config.toml
num_hidden_layers = 13
vocab_size = 8192
hidden_act = "swiglu"
norm_eps = 1e-06
attn_scale = 0.177
init = "normal"
max_steps = 3690
Each number is 128 + 24 x the weight over its row's rms, rounded and kept within 0 to 255. Layers, rows and columns count from 0. Numbers have three digits each. The size before them is the row's rms in percent of the matrix's.

# layer 2 MLP gate, 256x96, rms 0.283, rows 114-245, columns 0-47
131:160135118105105127121113129103104132159092145112165179104132111136114150155161154130107093130128114196117102118122122129127192068119144176115135
077:120126113156148107142075152126101133136111095129115131105148170113176164153138132113105172147117085092128160151100111134131157131121119111076144
099:126112107089122153138119131112108108160174159139133167142163130110157107141163127178142145144156202118133124144147115097164152170128111145122134
102:132148140092131133174158131148158105139109100159130118130122110153113135113096177117118104143131141159101118077142131126114086132140122035117123
104:137123104173128091147129127125111157162113187119155136160154148096142104109159180141107136122086131160116094155123134125160155110132107144125122
118:126075143171104148106145103148152134101156065172167152110134127154106139111125142123123138138152129094110155116107097107131143123080154120105124
101:146133152138143141150130098136162152128093136149079092127157102112136113127110104129116135122098104133169114099163117161126147143116133143134093
100:155111129130116118118142144175128111143137139132099126135083143137070056139145143123102144176091153083125097115149142142130132143120139098126132
104:120079143144104151106132072157124158131123097110144101181145128171115118150129140120126120115166118149105131081095140103064140103152119133155169
098:127178139122126111096143144133127148149158135193093108114135162139110142094146121123128126149125130185146111119120137099137140153137137128110123
107:138142124147137088102134102134114111113096156139131144142103099116138114171153153101091098152151142138186157120142110101131125131142135109155081
095:134131175116118154087129104166086129084110124122145148109142091151131076127117125136133123079177078127149134119149113095122118104103098155133155
106:149129096140122118139175121065160120135137115159071124159124121129174142125114116183141147141138131156134117098136131120142120140121102059145147
093:154093148146117129203104090102125163078122125120105138127135107131132104133130170081185111142119168140069127128137118097133120111124152141110109
096:143146155117128116154116133156126174131106120092120133134116113118152158106134120149183126145114124130172161142108112107081160141156099142075165
097:122136125085117127140144147124136147169129132130113128153110098166089099126100110094111136131112099116123175100131173142114099120113119126190155
095:159164132113143142154151184140123125115107130120127096200076116106138157154153173135125141120112126118092095116132128147131171141143162081115128
108:162138120166131129160137100110156151072114117148152150099141123136114145151147168145086159141196127141143156134144129112089126128118117194098122
110:132150173133093125148138129143137154105115102115091058160135114137160169149124122102163138165160120128151085157126117170134133103101144134081132
111:145106075123112133094101133119106126081191127104108135107127098163133121111146114132166120163156108153161117176121106114123145120154146157173116
106:143140161138152107145134111143117098151104147124178153100157121105079120103121138169088130142104098133122145120100147152112149150101148146116132
084:091110156131135137166154136127160155145120111127137103143190180127147122144119154141116102140172164090160091106111131133131119116118144135107131
110:159107111098129147098108104130119121081146114102180121130113095130115157146145120092140136162144114109073103086133116151160120103142081091093127
120:126113156139086129112168150117121093169138188168120140114150105162117138142085142155102115129121137159104131136135139179126165162130106123107113
098:118120126147088086102128108091109125122123143187126119112164094110124118161080115117158151132132111103140151128103127134152168077155140139116144
091:149107102150154128084131112143122125101111124157136120125143086133111118151127157078097140119142115101095124116133109152131106155124124151098053
082:106133153065084153139140096151102133063108139139126120098148103164135148096139127135095132123140060107164157124129132101126118123136117117096151
088:202125133101107126123112116121097111124155119107155167118123101103161133096122170104150142079163144138101135147120101103130105148156123171095144
108:113159124125126154160141155133090117107104134121096140123135142112152111102154168152108125094154121098128168121099111090078152110110094139143111
078:121172141124087122118100154130186132090142111084095103154149136127118057134122165130126128097115111135126111130145123127095123128180165143187130
100:139111109114112146103118093140147131118127131151178153110092164101141114102154136156102126154113098114135151119085116108139180119179126126067147
081:159154104130126121142077158173172080166110130103150145103176140152156123113133152137133097109189133104143170148121148126140155124160114122146177
102:140114133123124079142146149136083105097123120104133127089159139100166150166094150115114153133136134093089127146131124154150133085172134135142117
086:146113113130098133088123130134128118124124114125139085127140153139094106177118176137107164126136119179105125102126061183136114130140108146137114
086:139120153133085140138161116155143110124090156118113138113118106156129134113149160129121153105136105132121116138101195103153143109164101127143149
108:122142126111086111105106105144128145106105144125114105104161133126154125130148133125133110140069110128118106133140126112169155156163115109162164
096:153112144113146134133156134168125106146093115133183147155146109127135095146141127113092133124064138150128148091163098127091115172168142128097083
107:167101112201145116136144120134134163129133122135128103102093126108115154135092156116118132146127167104084164094137084142107110131134128116152120
077:118168136125157161134128105105141179104135114114145124151118149138094167126108159135157122183148189121100099134144133109148132137121119143167174
107:109093130143156117111087120111140159146165090161109141149132123137134121153118110132134098152131117171118090150088134084154127124137134146136083
100:142140133180122162117157122136115145100096130084130124141178145083129085079163141116111110091153127127099161110129129121134154134120101166121083
113:155092130118140133131142143136109140123138098134117149154088109123120168136144167108149137157118137110088124082123106145100112141108118117137089
112:155097135108105093132143147126119172098137126120103141119135123122145142137128176105106134165132105150068117113138127132125127069131115178144140
101:146142189081146162122090084173182136133144106135088144139115150132119131159110142137129138155115112170143112106099114162122117169119122157126097
099:149132127118096111151122108125105176181125131121168137139113137091094128104116172122148119140105114178140185144109121126142153090155099119147141
097:099171152108137141112131086146130102126158157156109118098124109148129124118189121109140137148182132163113096161141136149144116163183118125117125
095:123118158125126131113095097141093156132159133143149185146098120144128149081123127074100146128105158154139088175148138125147113144136143129162110
097:121138124111167119110118087107154133158116118100173123096078132150136111120140135104196165102120143144127136140113102114158158067135133137083127
115:103116109137082150105140100121150132095139112137142142178081102160124094109118142117149139171131145132122137117146127126107089114149089112100080
113:136143134122159120129153144155092126135123115103125161093159156102111134126134113101126148120095112101142142118139122131112105139097135114070121
104:155086121111143125135154092107161148130141122121132156109138108107084096170090143169127142115137080135086134096106121110114132167139063137117131
098:185131134118125127118168140109109094133085165098105122175095121099126126115113143138109113164153158164097135136157151159123130111112100123116117
093:084143126127174083159118131155157134106113139114125088148127085089151068071137132124144133125179146123104116150086121070116122108147100139125122
102:132142118110138153105128126171130128115146125104122121148139140118166108118149134084080108072151142160114120113152112150128158112149115145103105
101:125118151125160143113127128132149162162117095177116151158134135077171125129131088115080153135179122112136139120158112163141115149137132142094097
119:127147076136130117154089145148105107120131167140133138126090151114144114081101149077096126149128123076118087116104184107132151112135147182165123
095:160143115137111159107075099124148132141117175155144125112098080172137134146188113156186110112162128117095138137143149117129130138111119170128108
094:170145110109159123113163129118152121126100134129142149083120123137145144088097115147099132145093125140141158143173090143106152146129100164170108
105:148146136161166162113137053149126131131123103104148121145185095130156130151171116154133135132117136141140119103124121100114185091107121122141113
106:134122124083191098110151095142155133101122109117103128138128087130110145113109112175117102176125101115126119117162122140081138134146128094151118
085:101137179164120103121128138098173073139165132184122147159131136147094125150110148097116163133123151137123149154156136120113132140126096136152152
093:102090156164116125155094119123145105099119142120124145109122113123097109124193123109139143130165089149137124171114112087147135164136097134115113
086:107089163130150137130140122151118087157156112127118092119162097130105130095112094134105128133109152127140060098160140132091141132162163195137143
094:131117161139099104123120125125091126120122133098133141087136095119142099117135174116122089128147130102100139111090124170171131125115130162134130
090:161142113140151144105134127114135130148142111153170152119122150161139121127142103129162111183136122118120094122135145170115143102163134122144180
098:110148130117119165110146107123152122137146117141131128109145151098135104125122127138162114199126127129164130112184094133149129105116130132123104
105:178099109106083116105101124129154137113152113146105110116066129131111071147111127118121133172093096126112158139114128138109136194153132107152133
102:126151129141117142149104152133157173147114095130114116142115086124178118103074163159132145165167122130160122138131106141119123107087131122123110
108:119159147111097126099116104121165126113083146128183101119126130151112115126109159147123092166148120132045114131143144138099119149140091157096156
101:105153097158166152092116125174097173120098147107134091113128139145114161154151138152155157137133131131133080156122155086147125133159148152115103
100:095135114136088094142169160148124132152164107118094120119108123140112079190154157116110144134112097111099145154083154167113117140180125088127116
107:138148093119128129157138101083118142116144096086128116156130134136082148151130143112121119121125122119111140138096145116140143100124135155123153
095:152092149160165111102157132175155115112079136125122142128129125149142191136125161160127097099131104119121131121138092110134104143129128110149127
108:148103148131122138127135112120148102104117113132159074123101104090102105140110126122137126112128116110119129128160078166153099134106123174121176
106:135086133145155119122144125114098128084135131121166142086120144124089119134155167132157127135125141129116098156103160106112124112120087126133120
097:130132126091126118102145080108149126138098114120128129149169117104126150123173099137082109150126131165083085106146157105133126118130139128100177
086:113154139173147136134131104164157120102175088161142130118089148139135150121179146112117136091112068153127107141163128172116114144133108123128147
091:134139160121138141100160135143143110145128143134167153085117129149148153120139121129110126128098153142122086157124115084125092164113141074115097
100:130155142135168138069143111106140155087134110114126121131123082143139123138133119173118152098145121148113115081111108106154118142175139163090149
092:136178094113114126094097093104139117154093129153136127117165133132081118144146136157108120126129104136065117081123105117089174144136119139143129
082:151093108092151115137134109107123097161197088106116150143120136135156123121121150105153133138141118118147131172119142098163173087129135143111074
088:135131105125140094135112101112139156146149131123121120131140151180084071127149111108139084148098076157144117132131159098083131124121178155104108
109:102129157138077121087122139122139121078154116159105139132115117124099116124138119100191132170134095072134096125143122156112097124133129134099122
090:152128117143089119119128128135084104094107102165109130143109125143119122119111154176139120082141121091137108157062110072125095079126130141117154
092:144158143126110131151158124168139127077144134143131136178126122169097122129125130105108102145149123099099121091088087114145133110137062123125140
099:114133098165148108106131125140125126132116063153154148144150118147129121112170141123136129117116169132114093149091151089108168157171136171108132
082:161106142121121138135125164135145142148087118100107123080125088146135091124108134122122095170094117115122119125127112129100101123139138151132159
102:091146120134130113129163153117101128090106149107145134116157141146135145154129163102100156161150096103127141133129120086131142113155118094117137
097:139141150149098164152122104136145124091127104093114126124103135138159132121165128094166131192132105169146143152119135142088161149141115139093137
110:134098114129152119093113120108138120131147061152124120187131110162132147141111137155132141110119169151120132100187116086129160150094102086155073
099:181143083094146098097125123150088133115085140137126143134103112118120149153136126118113153136072113148114127121102115139152096168090108130148148
098:162108152121147079129146130169102136125151075113154168126129138110088161145134148103108126136108086111108125155180133147107103097132104118135099
096:145130098130159167129130132138106130147117141142126163158086127101139123152140080170144140167110157163107153148078100161088147131135094127130079
095:137106151132099082109122117150172093145126124172146148123138149138073110175124119170132103126113138127128117097164134111083085145132101133113132
124:116102122144150124103156067101158113137151104175142138093101108115118140114093114153169101164106121145133119126160101107118149091130089094123119
094:112188098158125147097141118162155102143079148109096146142125134129117155124133116135135092162134127159119061112119142117135127103144156149147131
106:145057124113131133120117106102165120157117114132134099181103150128104142131134065124115129153097121155110093089123135131167122141143138092138127
097:086144118146130146131148130128125154125135119148132103149130111158140150123111108105176079100138126134146108128106136163112124102133150113102083
097:085150078099132095153141129125146131122144111133124142144100114133149158123153135127132130195089138157108148135115119107127102107153149155129122
102:134085154123141116108112132127112165143086116139150107146172153129120152122110157111101069178111115144132088129151112125138138115151118129113122
093:125095117115153128095155146116101163113137159116143128131119137118100110173133139142114106115150111155088163136104107153127132119136078137148093
110:117108121085131120145097145158153120150151125178091142162142139151146130128062137162139101095159118143165114104135136155113104136146108132145152
093:130145155147116119179119108147088142111173129179122112152118096163121081109135139136138122157153138133064117133114088147088094167130057110124133
087:135128137122151115166087113144103155110108142110122115199148151125101111175119175097172140123130095139114132104126127125127136138149113187161092
108:111089084126133118125155115091107163161148146145102103183143121146118166096109117108098153144144138178118117109134131136098127147123111134136082
088:115120109130151097152127132146156125104103134149106126141156145100116154122131209105117170138134098139127105131095128129182140168135130079108155
103:113133138135098127157148063121112146172140144170110148129148141119134131108105092183165116117121145125120149136152143113142138128141103145189102
090:132068124114135137119169111111099163116116102151120133124124119113130104153134138132176120162179121111140115174103119098107162119138126141125151
115:136117157130128110166210174161109106092121162153107106110131123124132128090121120114100114119107162141151096154106120106157130153156104122084108
095:093156150121168119108150134145142115129143138110153139136122106142096153149123140146127117136129164116130087107082087132092165118117113137093097
087:110109089123119142135120186133181139152117105120147130125143113163137115122152154162128082101128124119134176106074179125103158074105148143144118
095:130135145122166169126105134141128153111123125166129141127150107121113060107081145166126149152113103106133110149137137101179122151120140144093119
115:123119146117144137148114098137145162107137150091101157115135113169153128129168103127044135131144140109102096149105122092156130140165146117133151
099:118118165124128123154125170179113096117112139134150118083117124155104156149116132164128121119140110124140123139149143150100095115138102101142138
096:107133101115084118137099118128149117128140114096177157125146139151123140118159115157093073147113130157138144152138090135124170127151107121107179
093:173155119150114124161109143165152132189136130135156126132125139149166151113105169121146094148149138153157117133122121111094172176127087134121154
107:102173098125181143128145148113162134071122113128129110112134115184147146123132103160149126161160157168148115131097149148137138119158098152151152
099:132147109115094101169131168124126109133108130137104107126173153141139153143153142139164089167145123124137063079142115135127113142134130104157120
089:103133171124155086162112156108121137133142164153111110123148163169117115104135115163136106203156121114132155123092137160111107142122095134156136
098:175180100174139054159133118117133098160133115147133150158184120115164157116124107122141121134159133148137130154149087178157131124115148119122133
105:137139113124166100142099152139127129149085162163087153093150157154120118134083135129115116120130117136081118090141157104122148128160131116148141
094:164134196134103141148092131126131137125063147129088144121144105154171107118165131102118100138135126177093110150154155139157091132126110143162162
097:150123123155117106136128132114163158108144091134098151150121104135196149095150146101163131137174142132050087106124127155118123105128144112156161
095:092135127149134114105157170161153132152141116144146113141141182102129105120133136147100126121067089116114114107137177092090120138177144113135126
096:127108092174102108096124089146127096136109146143166123135185085122089158093126133158144112119091092158139143117141117123113127100113164159120135
119:116156118146120114182135097149153087162141107097102093138104110144151126146131145151114120167139130149144152139106156133153153103165150086080144
098:076123079155137140117125079152132166122142133151118140134100137174114139108159117147142142164103134082183106148094149109149123116103163128087142
092:120120123069150116135140136109165155147125134143147064116137082110140112127152126094073101173127118143153135154081120122140130139125118106150122
097:114132189122065114109123113082121119115125145153106109125120111166107119115136127154116135176126100113147108091135118101086184102115152109155149
107:111141093160166108104141117164176142114149139171086100102166137149164133132115121139131119113157124125146133130109131145116118157135120141119127
109:117114115096136098160127121186139090127107106150096116092139129154102112133163130133109140138100171103134075099139106115111148121094128180127144
098:104118130142086095114102104135160168173098119120132108114132138118127144067093126103157089147167140130108103100137138156128144171109127105115104